Part of a small language model's weights.
Training: a variant of Muon for these matrices, 10758 steps.
Each number is 200 + 20 x the weight over its row's rms, rounded and kept within 0 to 999. Layers, rows and columns count from 0. The size before them is the row's rms in percent of the matrix's.

# layer 17 MLP down (transposed), 1280x320, rms 0.115, rows 206-215, columns 0-159
098,226,234,171,183,203,184,183,194,194,188,185,207,204,248,213,189,187,205,205,186,206,167,169,201,178,221,196,203,174,213,213,173,192,202,215,198,190,174,208,180,201,210,181,209,193,173,204,210,195,182,226,212,198,196,230,183,211,222,175,203,197,187,235,227,195,205,197,165,167,223,199,223,212,183,206,211,197,192,202,194,216,187,220,207,194,213,189,204,205,209,185,221,173,209,221,201,193,196,224,224,205,216,200,182,194,222,174,214,213,192,237,225,167,180,197,166,162,189,204,184,199,186,188,206,242,244,207,200,193,172,177,201,196,186,185,240,234,197,201,190,209,227,207,205,167,202,186,197,209,199,181,187,225,199,218,178,196,176,216,182
092,176,189,170,197,167,211,184,191,232,152,179,208,186,204,224,180,211,164,210,189,202,218,218,177,191,195,196,185,224,225,193,168,200,202,161,233,211,211,185,233,199,217,207,199,178,212,195,184,191,157,177,219,214,202,194,208,190,185,195,240,168,206,178,236,197,191,192,200,176,164,211,193,191,234,197,180,186,170,204,190,210,232,205,183,170,195,182,184,180,207,206,214,211,205,209,230,198,181,185,214,201,213,213,176,202,188,215,211,164,185,165,201,179,204,223,189,242,160,242,220,168,213,197,211,211,202,201,197,170,197,203,213,195,226,206,193,233,187,198,219,211,211,179,186,184,189,176,227,181,200,198,211,190,165,235,208,204,225,170,213
094,234,209,206,209,199,224,193,209,166,203,183,212,219,175,177,185,172,189,203,214,228,181,198,191,195,210,197,203,155,186,248,238,210,227,199,208,199,252,204,202,199,189,212,230,208,193,177,199,210,172,206,196,170,196,178,193,209,183,183,226,203,163,160,190,190,197,203,207,216,207,237,205,188,220,164,208,207,176,172,175,202,184,210,233,213,213,209,230,230,183,220,192,191,188,207,198,227,213,197,220,186,183,162,215,207,181,196,201,214,216,198,209,225,204,211,222,209,200,168,168,176,207,196,215,211,205,200,195,187,197,168,174,204,201,234,172,222,189,207,168,215,214,164,208,184,185,190,226,189,190,207,195,193,183,241,164,198,244,187,206
102,201,204,234,177,181,197,203,185,232,202,191,189,207,210,209,186,178,202,184,237,193,217,213,187,213,207,218,220,188,193,212,228,211,194,200,184,198,228,202,198,192,230,175,174,215,199,206,171,231,203,141,192,155,225,195,208,167,205,233,210,186,197,196,198,201,178,212,225,185,201,198,208,200,164,203,204,205,184,200,158,211,214,215,207,189,192,214,192,213,177,218,233,213,173,180,183,194,189,200,226,218,217,154,185,171,215,225,189,176,175,198,238,201,191,210,180,228,207,211,196,205,218,208,262,213,199,169,181,188,178,194,223,230,193,203,235,166,217,192,184,199,212,210,211,198,236,196,197,204,199,177,204,200,184,189,182,232,197,221,210
104,183,214,239,199,189,149,212,189,190,183,206,193,202,210,200,207,193,203,222,208,158,192,192,198,206,170,204,191,208,238,148,207,177,246,196,191,209,222,211,216,199,243,196,166,188,186,223,176,162,187,233,173,218,204,197,164,176,199,161,202,165,199,172,182,209,215,232,233,194,193,181,179,165,184,199,204,205,184,178,212,195,181,225,185,148,210,206,188,199,226,234,210,198,232,182,205,229,203,208,193,209,164,181,190,220,177,194,217,198,191,179,201,207,202,167,221,181,235,210,212,218,192,238,198,189,207,186,240,192,205,220,196,220,202,185,221,197,186,185,198,190,206,172,201,199,209,182,200,218,192,175,212,222,206,221,211,213,165,195,192
095,210,183,213,193,202,183,212,181,211,194,221,208,193,221,203,215,180,187,220,214,172,224,184,195,224,188,227,182,197,193,205,189,220,198,162,180,234,228,253,178,238,210,179,203,181,214,192,188,174,217,216,215,191,224,210,201,212,206,162,199,171,147,176,190,230,197,191,220,175,182,228,193,203,247,196,180,189,221,198,174,183,197,228,162,196,215,227,180,184,162,171,179,202,219,209,177,191,219,218,195,199,207,202,197,199,229,169,193,189,215,192,221,182,190,162,233,223,213,212,193,198,221,206,200,211,245,206,207,203,173,184,190,200,193,207,186,208,214,197,216,212,189,184,232,220,197,216,165,203,185,208,186,167,178,182,170,195,215,193,210
099,204,195,172,226,187,206,180,182,225,234,242,232,181,182,148,202,188,213,212,185,183,189,202,187,192,205,181,218,165,205,221,201,199,208,192,184,176,194,226,211,198,160,168,192,189,211,202,208,222,216,187,208,199,174,203,221,196,221,217,169,181,204,209,200,172,211,187,176,195,183,201,199,208,250,203,200,163,167,180,183,225,214,191,186,236,229,202,202,171,190,229,186,180,223,221,253,186,196,223,183,198,182,219,231,193,191,195,188,207,216,213,219,223,203,213,214,199,207,204,162,230,219,242,233,211,218,193,179,174,243,193,188,209,191,188,181,187,149,222,194,190,196,195,166,213,176,184,225,187,203,235,185,202,182,193,185,227,201,205,219
103,207,210,213,173,194,209,171,197,182,182,188,164,222,217,207,175,203,211,186,219,152,192,208,222,232,217,182,206,232,199,222,171,213,196,193,210,158,196,188,182,170,230,203,208,240,199,215,205,221,200,223,194,196,208,218,215,201,215,188,183,214,234,201,222,223,199,204,194,235,162,194,190,169,182,204,176,185,225,251,199,224,213,189,176,212,255,187,173,161,206,204,189,187,218,222,188,189,195,220,217,180,189,211,211,185,195,192,191,189,233,205,184,196,180,211,207,238,171,185,199,179,185,196,207,189,210,195,176,190,216,163,183,199,189,217,168,197,230,207,165,187,227,211,200,177,239,199,208,197,190,213,214,231,187,208,222,187,211,228,211
098,195,192,210,203,192,221,208,179,212,189,222,213,182,157,187,183,208,225,195,257,205,194,244,193,162,195,189,178,213,202,237,200,197,190,193,199,195,161,167,228,198,181,203,215,195,202,231,187,154,200,230,191,182,178,210,189,190,231,220,192,180,191,134,235,180,202,219,187,194,190,185,229,198,164,194,195,200,203,223,183,179,167,181,153,184,212,190,210,234,217,188,170,189,211,211,213,219,188,206,189,199,216,197,204,189,248,202,195,164,181,151,197,199,210,197,237,196,204,185,225,166,218,190,211,191,159,225,227,191,213,158,179,256,205,202,184,192,222,244,167,214,237,225,189,206,174,200,166,210,228,181,183,169,228,193,215,175,194,199,165
096,227,198,228,211,177,183,214,229,168,189,191,185,209,194,214,187,186,225,220,216,200,198,187,184,161,201,244,221,220,184,195,183,207,221,194,194,175,198,174,170,208,210,194,198,227,222,186,185,216,233,174,217,180,194,211,192,192,200,226,176,174,227,171,178,222,207,190,196,202,204,196,193,225,171,222,229,209,220,193,172,187,204,212,187,194,261,219,206,181,189,194,218,211,218,201,195,199,190,205,213,202,156,251,226,192,202,220,206,210,181,167,228,213,168,187,232,170,222,211,184,207,197,215,211,182,185,202,159,193,204,194,192,196,202,198,179,168,205,201,177,218,222,215,220,178,198,237,197,196,217,212,235,206,199,182,205,203,172,218,196
# layer 17 MLP up, 1280x320, rms 0.207, rows 207-216, columns 0-159
094,228,211,223,197,211,218,211,209,215,213,204,193,188,223,186,221,210,144,200,201,202,217,172,186,206,202,195,217,177,205,224,194,213,242,228,187,189,233,193,194,207,181,183,184,229,214,201,227,229,197,194,182,220,203,195,216,203,205,213,209,243,176,216,206,191,184,248,233,183,223,213,187,191,176,183,196,203,222,197,204,197,168,201,210,260,197,206,227,178,198,216,183,184,202,196,167,166,194,178,154,206,169,211,216,187,198,196,202,204,181,204,193,165,219,203,188,190,226,178,172,175,200,188,206,188,160,225,189,206,204,199,209,183,214,188,196,180,213,191,179,160,209,204,256,200,197,229,197,213,188,211,201,215,172,178,215,192,170,231,197
094,183,205,211,189,207,223,164,179,214,198,222,213,228,198,203,219,227,151,204,196,188,208,227,183,195,208,242,230,167,163,196,175,195,193,199,183,191,214,198,178,179,199,166,263,219,210,195,214,201,164,175,204,207,203,210,187,221,194,222,200,213,204,195,165,180,205,222,203,217,188,250,206,209,211,210,217,210,196,208,167,219,192,241,168,197,202,172,178,188,214,196,177,174,200,202,205,212,210,211,203,203,222,206,217,189,206,198,200,206,215,171,166,197,207,210,229,231,203,167,201,202,203,187,160,180,209,200,217,195,229,204,210,183,196,208,202,156,227,186,191,204,202,166,205,198,152,214,174,195,209,219,196,168,222,212,200,209,220,198,194
102,210,207,205,203,194,204,207,184,212,211,215,214,206,207,200,197,185,191,205,233,188,220,154,219,239,177,168,173,208,207,215,190,212,212,200,178,213,210,207,218,190,206,216,213,214,184,182,239,204,187,223,213,191,185,192,201,265,231,232,194,223,165,171,207,229,234,228,219,195,183,214,174,188,205,209,180,189,210,223,188,206,189,196,211,197,199,194,199,214,199,192,171,193,178,187,234,190,183,234,206,225,199,215,181,223,180,193,228,247,194,228,231,216,244,205,185,203,197,197,228,181,189,179,232,190,193,220,200,211,199,178,210,171,185,170,213,195,171,192,210,192,201,186,190,198,195,188,146,189,215,209,179,196,239,197,215,202,219,209,208
106,200,225,231,198,214,183,186,229,219,180,241,196,182,166,214,207,204,210,212,200,242,211,203,217,197,210,212,191,180,210,226,191,192,215,219,207,178,226,187,205,220,213,175,215,203,195,168,177,226,209,211,164,193,210,227,205,209,247,175,223,242,196,199,199,177,242,219,180,222,190,226,239,184,178,201,187,173,251,169,233,180,222,210,230,177,205,231,197,203,166,195,169,216,169,223,197,216,228,212,200,190,202,196,200,191,198,181,188,177,183,239,206,184,187,215,222,217,201,205,200,199,194,224,194,201,181,223,186,209,182,189,230,204,239,172,183,228,191,200,187,222,199,207,183,199,226,196,191,184,171,237,212,220,193,216,202,203,222,206,207
097,198,185,194,196,218,207,151,223,188,213,198,206,191,170,238,235,233,177,207,153,203,217,227,194,218,205,179,182,220,189,201,186,198,199,163,205,193,206,215,200,188,178,199,185,230,204,224,198,223,137,217,214,220,226,186,205,188,208,187,173,174,198,216,183,186,200,180,183,189,173,199,195,226,217,200,185,231,178,228,213,204,219,187,223,194,205,198,192,216,205,189,224,250,191,188,179,174,202,219,195,146,186,155,216,214,159,209,215,212,181,219,203,196,229,209,205,199,183,166,165,202,185,209,189,221,183,210,217,169,208,196,184,191,195,216,228,212,213,212,164,193,209,218,183,193,194,211,201,182,192,172,220,164,183,184,211,202,178,213,201
102,212,194,172,183,189,257,211,182,215,214,214,211,196,189,193,170,242,205,206,224,197,201,197,212,215,206,233,214,202,188,224,205,185,185,205,209,198,224,220,162,245,179,183,216,193,187,192,151,182,183,208,219,171,193,201,207,192,204,188,222,199,189,205,187,204,183,191,200,243,191,180,176,222,223,235,183,225,216,194,232,190,233,161,175,199,200,203,185,202,229,219,240,175,176,191,225,193,225,183,176,235,200,212,201,181,208,189,194,215,201,216,212,182,168,193,211,212,203,206,195,241,179,189,170,204,186,202,223,177,187,209,198,206,189,195,208,220,237,225,199,212,226,176,192,207,227,197,186,173,199,160,172,218,208,203,212,195,198,170,201
106,197,191,213,201,213,219,177,200,185,219,205,182,156,197,207,171,205,183,193,207,219,204,193,200,172,212,215,221,201,185,192,206,205,210,229,200,192,213,188,216,211,190,201,191,231,195,224,193,178,161,160,201,202,189,166,201,200,207,210,230,185,232,198,176,177,171,184,184,203,199,193,188,231,183,181,169,214,196,203,170,194,201,212,235,195,169,174,254,175,197,193,218,202,231,223,183,159,246,193,177,214,197,151,190,188,237,198,212,199,187,212,206,205,231,188,185,229,213,194,176,193,186,194,195,230,171,157,209,193,179,215,184,179,213,206,216,207,226,262,207,191,212,194,214,226,197,186,220,181,222,232,167,156,236,240,159,197,199,246,182
099,211,221,190,203,218,219,213,189,220,198,162,204,186,216,184,183,222,167,204,213,158,184,217,216,179,198,206,221,152,194,169,203,179,222,190,183,165,210,206,229,225,182,198,202,223,208,222,213,197,215,175,202,184,193,177,227,188,229,212,221,194,252,215,250,216,191,218,162,198,199,167,185,169,207,159,179,206,235,235,210,194,230,193,214,212,187,204,233,194,206,203,182,198,190,197,189,219,177,227,188,213,214,210,193,201,217,195,191,218,158,204,196,178,148,183,206,174,201,190,176,190,167,226,230,185,225,201,220,203,203,205,170,209,214,199,239,205,197,210,212,238,178,174,202,203,198,204,175,186,204,203,206,207,225,194,181,188,240,178,217
096,163,206,179,184,186,178,233,215,185,200,174,214,193,218,190,206,197,191,201,187,192,211,199,247,199,171,209,220,200,195,234,189,202,231,178,200,202,209,208,198,211,196,223,239,211,203,183,180,198,247,233,171,188,174,203,192,165,182,201,218,224,229,196,214,214,216,206,243,186,188,212,219,208,205,222,197,207,157,180,243,219,228,206,200,240,222,175,168,233,218,212,191,213,188,188,217,196,190,156,140,157,199,175,212,186,190,220,239,186,193,205,184,216,119,199,195,204,247,221,180,236,172,178,185,197,169,170,205,209,204,198,223,178,197,213,190,199,181,196,214,190,182,211,163,208,198,160,172,224,204,221,189,210,186,178,182,208,175,174,228
089,232,244,186,192,217,188,161,170,202,218,199,206,213,171,235,223,246,213,248,170,207,185,210,181,208,185,200,193,205,205,248,209,171,204,216,215,189,196,177,219,212,209,214,198,186,207,223,186,222,204,206,185,211,196,193,209,226,175,210,180,186,189,221,189,194,188,195,226,190,178,176,181,181,203,176,194,200,177,203,197,204,168,204,167,235,202,217,173,232,208,192,165,169,150,205,218,198,181,197,186,169,202,219,216,203,262,180,174,191,191,177,229,200,211,205,225,205,222,228,159,208,181,211,212,176,198,207,200,204,193,179,193,196,199,197,185,205,206,226,220,190,212,221,171,187,247,191,202,201,184,229,227,184,219,209,215,198,167,209,261